Weights of a small GPT-style language model, trained from scratch on English Wikipedia: MLP 704 SwiGLU.
Each number is 128 + 32 x the weight over the matrix's rms, rounded and kept within 0 to 255. Layers, rows and columns count from 0. Numbers have three digits each.

# gate: layer 19 MLP gate, 704x256, rms 0.0753, rows 179-213, columns 0-127
# up: layer 19 MLP up, 704x256, rms 0.0741, rows 179-213, columns 0-127
# down: layer 19 MLP down (transposed), 704x256, rms 0.0655, rows 179-213, columns 0-127
gate179:102143132081104082084119135111203145150094198152166089130084130122124125134118158129126076173124084130169115149126134120138092132197189125095137109129154112155094162137150081144131174098089138180150133143129097134114150138136049086118156103112189114202127142140117107125144191119123154120088163100169171120139105105107077133183100077152112105088172137093079162159143145164165076134135
up179:101121131131145139146124087183168119115113188129099108080125117143048121164110134151109077117071103151140127143109135134114144136158179108076117084107121127107139162146124124136036129150077139187127157156136108125102175123161151141143135091126080125143184090137099157151151149090149168140071160137100161086099193138117118143095127109065113105087144083114145073174120176197148124097074
down179:135176159089174116087137134093082147079094135204067089091111132148125115142140143140154107171127103147118106152100129147133129126112128114152162083107101101130142153161108169157118097117102081148081087115112142110161100142131118109149121152167104120085118139132094118127118109133132115151057117159130122142148133160119141144131146103106153108130123127120118125143149108130097103159097
gate180:143106127098164133116107144091185131213054151127123175126069141180080154201171173149125116150099112133102115149089128096147115181133123142105168177170118105142117097240163109104104132056138148152169161072065127120147106088141092142122153119098091150157090100068097116088101139071140169135134152119123150126076105144144122115171179171093123162162151137103161122098204121150141163120081
up180:039120135157133134109101143092081160115060078142093120090112100114115128189114121147151105139116045118093120142092128156150194116139089079141130164086082108098161135131178093133088131099117125174080119085103106122085112101141031071087117113125175060189153079112095143081079136078162156116075117052158083101104088105159125122128162214097169145150126071133173123118139118156102123095138
down180:139104093152100109127112097151131160117108125056176090060119117125170243116162046074114096133119120110114138133107187130178057150114154065152206094100171133123109192123147155130132152132134105119092082115119101141112151145139141086121082185136117121128171093165150136071116109094132117156139070104125064138099110169128097085129165147182110116158105128106133097133138131126136143123179
gate181:164154159152169143131121178116180118152112107156134136154083111106098139096163154139140126063161121156150148103107065107120155173077162150155114131160186113109083119121097114116151076143121124137107124158101155179110085112155123134145115140197160115147100141170162110118096157113079159124110163096169069112128115118099143129138185139129190133139165111133114124151161108137110115132171
up181:122127165169154130132134111087120138152072100136127124126136044147087104183112162119148160150101126080165122195129084147121169107127161035122082151053105089152113159079135109164199165122106138140172179142079126135084140174117088145126189143185151141097132174035132062147161161099105114146142097180154077083137105124134173126123119118145137138094175137173134098133138134125159145174126
down181:152095119133121088115193180137112152059117203134138161136174049152118087125141155062119136210134159183133124199121135121111108071178145119109111132058146129160183132111135069173125097129128112181176098139094122174139149138136099096136146142113127105104172121143133180175152084168118147176103189107176157186111139150181141133169117156138099175180089111152059109165156188137121162123160
gate182:083072135093076109070107096148116166168126146124108139166200106122120147149140070068099130184146130147126133121106162088133133118171186136127102125195167106080163130215179114176135121113119026191073165126085181169133160152115152155165174080119170105124127150132141083092137151076130094157076095140112120130139113152071145132131139104200130084104210104115140148098122165088137063087109
up182:074132147116124123174135118168102160135131169151186122092130110140176114169109097134100109174111057125185098144167128118137140099140143127064180152129106109161088142158134075106170119128171105170162148145146120087103126109079117124130152149196105189096163132128164159127086084134164113119088105194124147116153172123197152149143054115093116165179078133127084080134144094132139103120135
down182:156117117134142132073111125109175117139187131161149141073117085117108099137111138196087187150111118059144163108168118143100156084141143151123120095155133094116132070086103180158148143121109182055102138101126139093136124122119123156184108117150148122130114200123158159122106153157141157114133211120080132124104087135144122099122180154130111120131129116151181176100116107162113133193129
gate183:165099122154192144055118070120119185107146128128087130113135142220094128153153106104156148189110110121125142119127120147110123161089159102158126177139109127109062167155082123120165157097130150183162104152115138107089120155109138120140123141180172130137126141150132107168161141153093161135105109162158067070110159123122102081160116116129141161128124163087170140175153143139126125152073
up183:073121132167198165115135082082075101128165132114127108103115117124123117182110105097173073089196056144190149120111099100116091103070192167120109138094131143118094167174126177126104144136122181084141089153122135128153123147139128132124133123156085090087132177163101092067122115129160135143134186161146193138153089191168135079105091129102137082140130096088096095097134127054070124120135
down183:119092066125082132097066168109151123114147173135130140106149132105137146162093092110145102111107064122072098203171123175162150123143187082168152083080108133048088120119127102150176117141075104126134136136128144140110145126114160120103179165150080165101156136097141141146123105156100142155131122146127098147059171096167145144145102113140144139087079203056137070174106117101164132085154
gate184:101154170139109091123162118128150149110101077162107131100163157142137089132140093153105141105102123135156066140121065158079133117107114127141105169176100094116141154161148113134149186143098130075139132075063126108139107140091138127138136114147114159182126111148108117136070126145158134146125141154111122171095155100159093126155127125109147142170175120089107101136148097132144100164123
up184:203115092114095175110084120141144044227145165117143166125166074109139124145079128143163118169097093132148158169153128091178124121131200132115160123127135149130119064117152138130165125196137121125092126131184127082124172142104110153161072084116171074126126180121154112203156118123021122161100113132137123053092139131082113149143097093128111143178139159165153089127109154110163128083125
down184:195099130102134131122116139161141127155159115131129159106133096195080107150141170127117152173124074160144064166110143117093120155105132079177174121188131140140167155115173066118101198154161168080148135110136139108179131174082068133138120136043140107172155077135134092138065168092113116150112075176137104108132176173108116178184082159152130131177159186098116150168138118171133119117132
gate185:072144122082138151096136139114164140128094149148103128130113104136113124128129172132140169087133110166129147109144127140076124109143090138143074093174076174120123108158165102130074141110081166082138115170114090074104184183142170138119111080113155108138125121130132083116091164135110144131124177084147126165107145107135098176112140115140128049191134097086094128125150115143129145128123
up185:126154130147146118098169204115075126125115072133135136118152143100136155090123128107060109118095090146099109089119103109095088152118193168086176165131177060145149173117141135116191128154176149147101109057133128135140128110121140147132193125170120139098061123128122085135112129148065150137111147144078089123100084152086140095132157190125075164113140108156117123135137178123117039105161
down185:113122101116115129110125159146101137136116063169087114112121157120115129094117155148132145115098075152106089060148032157130097106135134156141119119183108121122102160175116173127091104114122152099148083147153154127144104112108136151092105100180156148171153164126155026097121130191077152108140134135136148162096128115080132101157150108162161150139144158141091076195145155172061126103128
gate186:083118130122126110144166116149175106162084157118112107062131177146154089119161106195096129112126099104158100104142135187135086064140196149110185153149157099153086128168166119102154152138088134148184135140120103130138148148114121154129137114137138069081106061140201097134084170103116105124077153139133138152100127108103099192126188142159117138156228111084111189095164100140100097169151
up186:110093161123140118119140147137123105105119071082138104127108179130188106135076138079108047090122074151158086156109099173162164151106090161143140161123171105181149164120113182084175090112111164123081108098156109164159112118085137107118134127129118170179101119114122125053091150117139135121091076121162119152169087140149045096080130132104128098158193112158155154129133104131113108148166
down186:110111097134181110148139115195168128161081174124165138069146150113138089154106152193112097123140135150119087167146111172125100164172172140155086083129122142136138159107136097099094092124137164137157107127163132119171107197164097164174092109122123199090154171144118155079110122154148092151108060156082132099125108097111120136155130127138071160143143136082084118169095147115136120130186
gate187:071083125084135093154128097093140086140071098135075071097141206164098080130136143182169127106136142159096175119148107160099081108086090157116142067187147125143120101116101158115134151132104140129136152122097103096125120136150102108101116125115115144116136079138092123084113153107072096180167181092127098131099133137097048105096221155096108139088098149152189129062102106117142103112130
up187:178162071110127120115112107164168155116143170084094131163133164109138118123143140115119050074104114145105166189116121074126129074110103144106050112109176095121121140124149127100148160104135117120087100101104137081169160132153120138110114084142103112100116072164135171124128114123095115127145137099137150130174104075101141099136151146110119185099167097113085138064172163132137144086184
down187:111196070171144131123131166086142166132152165190106104111138119152145142133153086122071138124070128133169063094156135101187166157135102163117142164141174096097094193129119112137083122100172128213151132089165124087131123150177125131103138129184141177112094130112142197121174102140169112197110123172118147141102108116124164152152064145141099157172158117060119125160143128103194176140104
gate188:101200141162162101151119123101144132162129111109114146085126099105124139166115165107128130148147078153141118119131160096138158128137105101235087125146111125074087125171136109133143121085090108130077160141069180068164159121169126152128137104104173094130089092170144106092127146129152136118158140142093080110170079164169095106113174163178177136116136150125139128158123114159072100161087
up188:118089085111106146179107089115154153116103134158191152154071166110134166156108114116090163109109134141127167089088186095108156149097122153088103126184147052188095152200113081128116098128157154082177142160131179085114149122124163134106113113085083171085079145117088171169138120113127191104141167140127134103141184160157120145167135202103125073116125125178109147112133156166131129142089
down188:090128148101134152072152120084167146098087156169182128127148081180080089152157158144162116176146174142131167172159160133113096153148147217110082159092146144152169080115107183136093118129199150130077156085132153120194117079076142106153127173127161110058103169149073089114138099144116167129128104164177132126153128146069127116149212187103133145125116151050099182093070142149058121126127
gate189:103147114074102145056149133123137131111156114158105076123100159125143131154149091145113125144109074128184141087132087130111169135145138146156097128111154082152149132149131085075137158168097084164101067188095105089155177146071135122127124093162084091134086137135125128114156080202161100124081172045156144149121111082121168092096115150088136123137161117122125103149178184159224068149100
up189:063146105213118077164141116120091111162161157092115061119127144108088177159147153054149146130106147174139127168103115117106120162141069162105144123116107114156176139147137171103129141150128116122119104133115162137146111189155125144167128128071108147163154110148115144137095103138120133065157122103140135161128154160119104168068107087138144114160165040094108135119092106178124125131111
down189:129135149095135169160115108114153116126137130144102147120115067157142088133159095105132091133138072104121164086112178088158125150124195180125056140139158096048101118152089119130092113146118125199100110135110161133119129110128155114117129147180055140116135110149145119119154068153125117176169127152148132140130140101151180125160126156082128110119096145131181107147082117171116077108151
gate190:161131205077124152104103127097185133150127104177160153119111115157096130115121105116131128084116134102086095159107096099091056130089123151103132148115096156129185150107138040145102141129116214130110091074130070097106105193123115159143165116100133137103094113154065043128091142107091143168069113108150131170158055094092154184106125194086146151161068160115134118156135151134132096095085
up190:145093183136089099084124110088104074176145079126222144139102044132080157143142064125106064152127061115122153156092191119158099084129109119073091113084157138197155189161104120115113088179207160102158119127103166084154114164114076167145121145120163139125118129089088123170135068163099099120151143168093150165090102106126087116160114151063103129120154169085092169128126115126138145183084
down190:136160131168148145112151120077169126121154143096113176178139162121090109153135139158150091122149127129093146138158156153136103108105117065115162154077133126126105129099128175098160139152148069179083083148151189138138082144152122095117123088188115114198169125139083190125165114100143118104093067098131124167142134122099107152220148125091148083099150132055131139153121134151145124115087
gate191:138116150114153078122105131083098154176134102122136108118092116080080083112127125159093122113060131163115118143090141098146089112153139121092090135103105081105178104098111151101041089090118139064107144093165043122160170141086085151151156132166177166127137090113040095178122087120176158168117125114104142082180092126076127165142139114101161111211177096039173158083112136106130158127115
up191:100077157143047150136107152117056125119153065145158166155107133108070133165118073184069116119078142114122107109091144130132143124165133116160133134090172129061111062075135124069065054110068114128080138120157017107103185181210145132179099111133122144070135103148106126115099123108181132141119136130127158101133149091111142090130084137151108059141114088139135152099128148186150100162152
down191:154127083140106063094121198133107138060089074110066170097193144113152102146116101050145078099097105128119124138087206101167126143113114132179155063110134161169137079113103077076148154091102111117158072149142128107122118166156112047132133134149083106127105137127190141071102150121184106141084081157062139158124085112121160097130175171105130114086131178122181122106106131154090074169174
gate192:165099167089044188164134160182171161130108124075135100150104179158126087184167143097094120101161096182116169098099131111123150092135106130181118147105065085129117096127153166183151123118155137130112075224153148137178146142133110163093122073117168067121127054087151104105099127147162126091116139189168148158142128088128129166100113135128108169154101094098117184166121084133099112136108
up192:140159146103117129163086176089136155164134121117155092170096124113181117076097168113142172156064129091112072085135146144088114069153100110156135086155061155139138075199090077069084148082110119155179164164096153197083111113135134137160108120111166189155164126081139154189080103074141132193096087094158118103161124123143100147099224051106106140149158128098097089178108123130147085197131
down192:147149115132165127123113133133144179109075078117187138123178088136135140089114108127173140129112112188072130173086106146124169085135157089180121130086157126113133101102106079141102151122126128044192081192129129090132142109141102091130086097118115111183108111139094145166078093089092105141164190153130152074112117134151072162121130175162154144156133191154144106073132124114099077113112
gate193:190096183188160118108114138108133141164186171144138171141178097095139142166130151127147124096156097108143099113177133123090092177132199164137159140138071104082141140105113137142088092087164108095140080116141108096165102165140137168141167146145130151126082107143108072094095075112115106115137157138124112108131085105146099164193147154131120139101133128118120138118141115072202102161120
up193:152119165108146122098108131116199112202148156090150103119111089147161157113126139099089128145148092108188114180078086089148191072085148111149188133155076120153087172135119149080149104135131122146120171111111119130088143174128086134183117153144182107199145165118098171147142090137180135109094088118143118135176154158090181102157133108106132147162117125106106100126143151088183135134103
down193:170118140189117097151135132110081114121071139072124102119148111108139188092131140132179113128199150131099129152124107127139129117109106136150100162102126110162161109221141174084120106138119168166104148134149120127155054138173110142116077132103139140168155138122137120092173133105141084171115105123097125184178072079147148156132100190115124103101121094080132105195139098130122118155160
gate194:083145181139139129109102117130096127114139107096108091072164201190110074074162188085090168139102120066165126095135120130078122126141158139176077178199109096151102117187070145115116129148153081125116111166061171094096069096105078114097129167118189184143101142113175061108142064090176139141146169163101105155092181078124163148118119074076097144134227114084125094139205149114072140179102
up194:186084101156098130106160114129175088137132137172096117094039128133161079156179127136107150201134118154140138159161120083075086143186174111138127164151106138104106175072114134177150108090203158088207056124109100216120078104122135170074124111165075073153145153103145136127125134143124109133163095170120123156176047097113150064148146088159167205071149116125142155111093124102124066071203
down194:123116102119124055092100121125113124121165146176116154164121112085161134098149100122145207079136113152085099118147158171135147094126146118118127137123180177153101121086083223132137117138136114061122090144204101149125111115102130121102133083117174176182183208168152142085150133111156121099156135138137098143105123072147164191184133116171109147146107160192151124185112120107101110119150
gate195:154075145140152183096095143127108144135167132092131077135063076190103075135130103077116094076108093092210103131113092177076129132122134135140121149152128099169150146148123107117122142106114144068144147114138160113110114152146166142155102062099169109120164192106129144120136225142067149201090083137137154119154113078092071167102074128109155140150065125140144084077130153099122112067110
up195:098170177149137094106107114076127123130120081102134145151160141114139094138084185149157127181084154124104137193089149146110135133117119183133162114095163088051135154083131181107160103123110138160118134178185157137159161128169154100151150163106124148157098149123160097114100149139199101122147125106145113139123135104113103116065110144088133109163098131162065128117084118163128175157129
down195:124220144144091094105141146164141088120141081097055147150185121103131120150112143115131067145119171121134157111138142127107062103101104169078146092120120089150133198096105126147074146125075084158088097112158118134184133107168141113123165108147134120164129106164162117040130101115132094134151106118106118151130142165092157179178153213051086093126135154089135144087109130127104082134160
gate196:115154154108116088120101149085135141130138079124078204120130123116107081175110128095117174083060070126119163101117149075164068160139123172125117151188144162054105116114099156133141128123109081105132180178153151100199120146183159159134106137190155124071127125093132075151157153119108076090146156123146143094146091144168143086161094178127083143065124126091169185110114153159119157055093
up196:174157089133059130170125123093127113141123123136171122138152154131132130199122093155126120145154128140140147181148179153164115114135130154101114131110155164116129166076111111180138147171154108188151143162120098165101090127157127188107060172149133141108115160131115179150134073163133159110087081112085149087103122146140194091197110203122132104065142130127129190113143154100116144106112
down196:110143098090144062097164166145058130056135150117106109122110141108181119099125133141141125140105121141125143093120088183053158092133137127147124103095178150136176165139132079149192097150145102117142126110136217233093135038081144093142090129197100113132123154117166084130102107157119175103158113180153132123063163089144178183166092140153170145107161169138083084145135097111097174171129
gate197:158082115149165168143114199102134116157099090190152193121148083136105082104157192143099125178134164106141164132139118135129148132163120182131150138103136118143138062115090175119040142074168207100116151115087090103143118123081141108161136116111189174139105195127136132077139193113148129157170117165098132147161097134153167114116170186124151163144142090147169166137094171123117153168082
up197:152110152116112063120137099107100143139103156092113106217131168125172158157085065110111114178091147102066126078118121138097142138142128113147097081105119136144100170098153113114156072153163071138105129133157051133132078170157127123071063145107168128108155073141108128110175067119131147135119183090085135127151131078159150108120102071100091084083147178107131190105143088198110076148179
down197:110098112075162157164134121158062117119162054101161102126125111161132168125156117115139085128127129185146103078178145105136132097135169126148180138121174108140143128140170145125184156151113138185063142105096161115171149147128081142132166123183080123199130193105176134138136200092137111137105061128131188124167115095080141125076149165122123125153120142164181076114144122150139146126183
gate198:106135163112113139080134084082168157087121101161138104184126144141101149192132117145079148105100112114153126106108087125151111143117122157130141146127112188135165130164135166083176124182094132109149115138172131169152108168114110193189128106129163082138143141151150043167102145119118153118112157152130106152107136176139102121112145090071085109162149123181037177157138138109116151168112
up198:150126106131084141148104113100081050137119138108067128129117144078160087087138090141151109133131143179190138123115104152109084119132166124134059098172142185135178122115099116191170138099092159074107181105138156127099123162143082164131153194137178106172122104178147106126126140094149120199106165181157155159129133142109160064125153165128067093098078083170081076115131148064145106135105
down198:114143181127158137140202120150135172192159109091079129123111156164125105119106162073125054193075084145105160117094129145092106104102164161122125188063132100122184137123162144169121131124102191192167126100115129092129122145165117104135072158144139193133115137183171125125143129125193099116126124160125154159158129074120140198148125087070135143218104064117182077112167124085077153109125
gate199:120111110095146112082133082148143101149156175155077150105110088115128084140124124146125133174083077137146121147088095132154161108097149131099100152154113092142113163110093122117107077106170153092132142163150166166195149167098082118128135121134092168113176123126138174120137099110100142160108122110075065059106166056156103167198137149194170127099079115095122141154163151114199060137174
up199:110135122085112118133154165119126168174142068073213159135113039118077157165122095147163131165099088100103066036160022096096146122106147155118138162144140087152124083103104124148126129109121061151063082101161113125138147130096170141081122123139155136140105049129085121132119086110150113129129127102088183086101176075123172096143119160128096099069144118125174176084179087140110160102118
down199:112074195165126155115156145127154087160120162082179122114193141099109175166154152136136154081082081183115182116124107118126139138161165171107146163141107133157152091109160122189147147153093169137113138145116170157155111124159164161154125171171084172164096082129162155115133123125131173158162131089116160110127158154140193152117108145114155129070150046095114152089117059144081167173070
gate200:111088148200170115138117088139140153184123169141117131114126077096118133087196196135052126036126108092181146147149165144129113142118076185073154169085177113102146157133193071149089134092099077182108134116132076150166095141142140120156165085184123176098116160090117119151129102098152121156115077159100093109126119152148158161119158127160139134093091159088131141182132094098145124180141
up200:058094118154138100152124117168068078141147164119101154158146138119036118167175117101156147118106162156131188089128176139089152142164121165130121097143091160118086157091081105133101124110097114094051113128124133153181144101132089105128125106151121117113116139110117158093143106133207140104102202148123114108113109183119078159193217094122136131161112153162090134124129153127105109148088
down200:132152054087143124125094100124128147132110129082135108136140099111125116138193173048134151123122146123088146172128074126178108174127104165122161091123130145148151097061193065114153177176102100091113074162165156161118186165094132148185153171141163136145078122176105188138133120102106139126108022122069093114162136166084130145102089140153137140155130108135090145138114121136148137101148
gate201:162160123169153120074153137055123129190083194099134152113117098155078189130196117139153159099131148148169142085143152162061078149140220074152047145088138122153122125114173141152149161099166140120073143174134142163089098180137128162182150141183165037155165092127141044116080089094117169068095125118125157118169134061109096192173115135114136144152157126105093128106196107131071114117130
up201:172108139116124183136110186097110112098145120116097137110149133120159100073154190079124108109061137164100134136144108136120089128153118128151097154089210157126139128134170122079113095056158138151142149094163181114124097067134099140068115100105106099109165146095079118116180148136202178114151086135065137084183133135124137120090126102191064080076131133151159116161127150133074159173143
down201:156094186105130092155114105107147123195094157108111121166109114090131117065184122137076100101157123114140137139106164181087160153138149093157116125198060118133110114153144099078124126106193124107132052123146142157184077160143129105109134085151124073131058149105043107176088120088158157161160114178061136147184129116135116158108100096217199140141126196116156143118145130143118129161168
gate202:087099107107166101152152094149093117085057116115144146102102086116151177101150136188083107123082126173130114092139130085144061089126154163143134101126121207185058151122093119133108090158122129129094106115117143145167134181126171138080092110224134157116106168108106134137144188176123132136154067121086101092168126074184103145156154139146112157112110188177105197125134152155130113111084
up202:120139108099191062125141086091086127103104133121061119178125165177135076112132157182141088129178147198107074095089117151151173165069170185174148125183151070150145090123122150132103141160107150064138158106100126103122134105190137112093154114105072147197168114106148179141183088125132123101123118140114118085091131153104153109177095091121145149102126107127130171053074100187125114138075
down202:129099125144155060167110082090126177095118182134166122136126140124144143112158093138099191164115077131128066152119163045109113097102120158092099113112122173138122115097129225107166093147131079137092186163146095155107127190102069100150076091162159124116139085127108125149079127114073107130213185100130135108175125125222128073151157123150126129182184057152155122160154104124163111096121
gate203:183130108132099143058128073111101162194121164155127129080102115098096127102206123106117096152127104103096149161171131085173171143151142177163152191134118048131121152166140065138131186069091182107145040191104131130138153109102167107149152160108141174118146180146114097126099110145091115158184140154159169093126113135142118107139123123148183121150184110163139074122153175133136110123129
up203:134078140162172130105147138113124108156116143138110161136147109087126154163046128097135181126123109151114131103070109149101172098128091114150092142096144115135095107107165119097108132097192086184182143089116064158129076133111115120098114183140174181141158096129112112107169119132127139125121157120139179112123141097129144143101134140110123183127112114103169153133107128134121151157143
down203:148141182132139082148143137159164153122149161107184126095100124159119167092130071124090124090080125155151114131161164167120081118055179167145111173116157148072149142144132144106134142114105086159097136084105147112172178189140140162096153151161100089155090148111103119080172066080105112137121132135202106103101134192089117081158126183143108129155082142102145063129184101106160125073086
gate204:176114163126148132116110139095166090142142137130169129075097138164068102168117148101101161143161115157152081072127095065153147100108190117149166197125150148175181051127079083095109117132120095074114168122134142144165099110172132126163083154141131111168119227112093127151073082096159106134106119156125107086121157050139148185062073111096097114076127056101138126119174193083139126116149
up204:183160108096136115148143132097116091082126135153114117139139131108094113188112134129117133059127096113103132118147163155082097116103079122183102116085136060076114148159147108115141106063070102150145133112136108064135126145075095101139165098062171102137110167113101081133115187182105160132142113142122192085149107096144129118114117189170153052108177168175111174055095125170162155160140
down204:141133141076125088129153093104088167147207162159139152078149141079130148111158106071176122095136126110151114189135040133111123108121105117212071187093116183109110148132160128148160112108152127182096132184106122146149147182111096122176095066131091101083128137146099142123049107119135143133161134185160105070090076113128092178100101092159106160143166156135146132095110087192136145214131
gate205:152154117140136089101071120094127124158121184166081067130159103141041134132163095141079124134171161154170104109090142150100093167103083163106192112168100135078196109140115132103148140211121106121107058119125108150156114185091111121118130095148126118127125094160161138099079107128089115124132104094116105149137172152138156160173115159146177112129134146085086124095204160112059103092113
up205:075134184133119185122129155134105109071075154139069130086093094108172145126130081131099141109175102082094140137178102184115138100044140135160079133146145112078202098078124138158120055085133123130100116074086142091149149107152073128110092096145155090154133132106145151097115121136107161127088167116109146170119168076090122115155166171114124134110178098085140132125113135123081085084158
down205:100110142149138064139140087139142118130154129172130142124074145147185147161133074091136148122093110197143142054162141094116162161173221157065175185150104097117153114207125145140157106128099154096161177089120154105155132123123109074079159138090131149174074084122214161111083095081134157127135140168128128060123123144104181151094135198129140100110103140104132119163122149099192138139113
gate206:148147096142109187120118062174031144136144125164113136112137137149140120098161116097097106168160115146127101044169120052171166114132178134110122171109195094170133122070106146139111140123156135127164143188124079121121157147113135147154124140123174066127159144115097116073157133089148139096142101102105101078117085095119056153084132110122129121165150104114168122137135117140105086108142
up206:145102108127125098137083100118090057100161091105068164152186157130150087109185082162098103151053158117098097183110139141181150135114103095121094087135108140072089175082139112094154119124122209136154171118081119140149135136127104089135163162145142149163192143078126133064158178127107128070216138110112112145134110095107114142165166117181089129098158094142156074082092159129174142120078
down206:133106118148139100115117183144104112131111105111119144158114154151103154084128125127124122154146146180169105136080155141112123152119161163147146060181105061098141141167109137096081113115136132108136080082126126178191138195137074080098130159128083162108094136172162150130094130124118088141136082131167095159123129169170176100178071123105142088143064125158131155166131181144164230159081
gate207:158101113089126160111127152193139128073148163092111125149167112132104139140138152102094149143085118112166125103138110116138180071164108126112118155068080148151119138133121118090149085177173116131069138187068119134133134124096110110158189176095124158141103183112159141109138103178110125130118153104126102112158153110150128131160133164112148157150138169148142094107171195115146093093125
up207:119165139123194101179100121204105137123124128146115172099155120152119116094158080152134095085133140108127107181120124147145147134144143152150113148169136144115129127139124138138134105097151135161151122113121200133081106111096129148128171122150168132117150116091133186083123186177104093142143138172151175175143110205139130059159195179131127142112157127147153142151166132072107141085168
down207:142112121096063134104129174046145165101102150102171113175103113185128170173135130139143128117119191144128112148174171181150171067143141181085105135088155142139111175139151127121161092161116113078152156137143104156163172135149133155139075091107119116104117173113133139122134115146150103110103183130146118105140125100135135163095141088113126191146138131030176101142140146126055143166158
gate208:158137168123102050121106147096206076182117133154161184086122086187105156136105124128111219127151063133138154095153160172077130180232221071148143132160079139111091096136159140097143132151140093132107080130161132157143139117126117141161104154067090144073112103157162088091084157164129186119116205161089203065098119032110178090122219128125088114145169168147047170130102148150131159100166
up208:126129118172200184174118124151134174115179180130091106139102185175178157104190185120129080095097162159093157152102133144086114125144179090102044135162164143146126123104168184177169123084121121097187149113147134196084101119168202131192125117162175108152079157139152128145186132156169150109141150115094109112162107099119033123095129198126140220105185101129159153144087096153148164071123
down208:146178088104117098173145113116084167094092122116123128077210180122125155026116117165116092055095117156092139181122117098145150105119140082120104010120126116103151161097123155145168118106092124157122078090141107161117130116083107084148090073140146136137141067101103108079100068112127094159132122126077088165094130108166118030149127162103099142081125094085192102144148148163153109081185
gate209:152113156126086144175097122113155169153149117152142179122094046154033119144088151074131144137132108111129132135143172167092120128084143150206161114123150144154149153142135203155154137123142124141141149155154128093099140110144083153131122189074088109152127111110101122078103148088195149084145107154125150119130086099160144110162154128070113091151081103141144125114099143208185148145118
up209:090202140105141145127128168118077105109112058154105133139116198174159100110153095130086102105097164116127058118103076113061109168152056139106074130173141100115122138074129128106128130146130140077146189168103186149113127134100134137087178086106126103158161129177114131130153122160092146106076139079159074165099168099112100092100164118117210117138158070129129069103134146083124146177118
down209:123204140106131137132142119120153108113135109116156121145145146100119091124081088101108032107127125100171142094122130183114169151137180044106107124090104106155107157079171128139123167144160077125123116144191111118124151123110148108156107145086075076137149079109119141177157128137106115125180122111158115042124089148147112165199146184113089177137190155159145095133106185083140095113121
gate210:139095163061072078117119120145190133135156140148128145132085057146161132151171200130105069120113120100079075103168059157134122120129080152149134151173135109140085134137145056123159121105093147132115078152091197132124124182122119138119157041126127111137120114133076169124088182177047118102105081170123076104137130203096091137116169126125138131150168097172116107180153121140148089110098
up210:129168126126097138149114136163132114129121104098093166136180129129085165149108052133157159093132117160155149092144157063152053150134151121062134090075119156095102134154135169113145170148151159172094111141221070074155126142173159063074135161132096197134159139180130137110185112078189081142104141088140190133099138160155136172190139120141068076156127098088126199099095119133069181096173
down210:116083174067134081145156139159102120047141081152070150118120107159167108126145087188142110102112053163137126138125123166123104128123123175123087132153103101116158176175115070159178080140109154146177057175167159014099147160118164124070143065150148154100113165139078089118092190156147115154110152135122123141099152119146161074105148089095127198147097065146132128115157099122103110136101
gate211:161101168106093192124165056162176133171118121099110124078159160162114113179122132130147159142100124154185155073148068111121093067113107148173109130127149117116121098123142156080114110088135069160092128079100067164214092154125092157118170112120182135155141125150087103088127118094110075115172161085132097107140089136106111152135145161101129159158082079141180180092172095152122108104115
up211:155142108154180148161055131115112173147112160136144102102146154156136121086147151191130098092132135123178082123148106101191118124178152174080091109100126131120080182126098102101044089149118153150147122099081091102146071184075032143118126108176148142085091150156122132117171138105142111140158111155134163152142150121136079143114156139029076136090106072071158100172110130121045109147107
down211:169116165092081163120121171094156139133138108136157088119165111097157129113198171148099139180091139180101125137108095159111112150174135130134186102166120155097112137168136115123103122138188157149141114174113176139214160091096061139125136190162055141119159206141131114125117145127158155137150116135166144120159144099177195107105129166073144182090092132048119105121169124095102105132145
gate212:126095139125066111090070149059172087094113168171136103123106146148126075110124195133086165117161123117177160116109190123152133131201130136197133134083089138125114113156149132129170112121154139149154091079139169111172033100106131091164102161083150137150133168146139098202114157119154136151159152105073124127058118143190202133070104130129158166144101192140106125097150143149142169096100
up212:095179174088139167138094176154159128112113089149124138176163123145105171077159143158085089114144115164104130125151069124144133184042163091117109108149176136145103049078127144103099130137143142118134138121129081109121117133074168116147142118140156098115155114196135187133148116144043144127117209096137156067155112152044163161169168073140144169127137125094128110187105154130074103132095
down212:164121050151093079121141131099197096124105142120139070058102158092156084115101155079155142108107098102104176141115110087164157121197140113170034145116128139154135105097124133152155147127171080116099119067132189176113124119146201135157094134104100167171116141145138091122142170084128101174144128171049160130027143128215176098118106136110145173114109135149112174205138151129074150097162
gate213:099189130125175118164063075133139125120151095041148081106121059149141131106156119095108069082111065149159129094113088169156157142155106146111128138056210153122155148143176179143125083116143130090091094090169169096126167093121146110177133145109178127154053178122135150112172164113163113098169086144113158079136097167162108137143131153178162155168170063129108078149177155148091166110180
up213:093155118072140166157118057176103160127145111101106177127151138118161134098161112138045129141124124167164147140120130160134114118120087121141112140098108151141117131131129111185100098138079156089124101139113095144148162128115155132101148138090173149175094124176178154167127146124120084065206121114151148152140122094146142136162229132217099100153133167150119197129122112129122164110118
down213:197114087112134163103090092146162159137108145083134175105130136127160172163133182126085160134122119136074071131157097115164163124076116154199122045157134044155147087201114097069143099157080093120133114134106155126146131155152167128094138150112101140115097133154130095100126075155072076116125108175178111211136114122113130134155070129136121136116165141088142065151159130147174124185073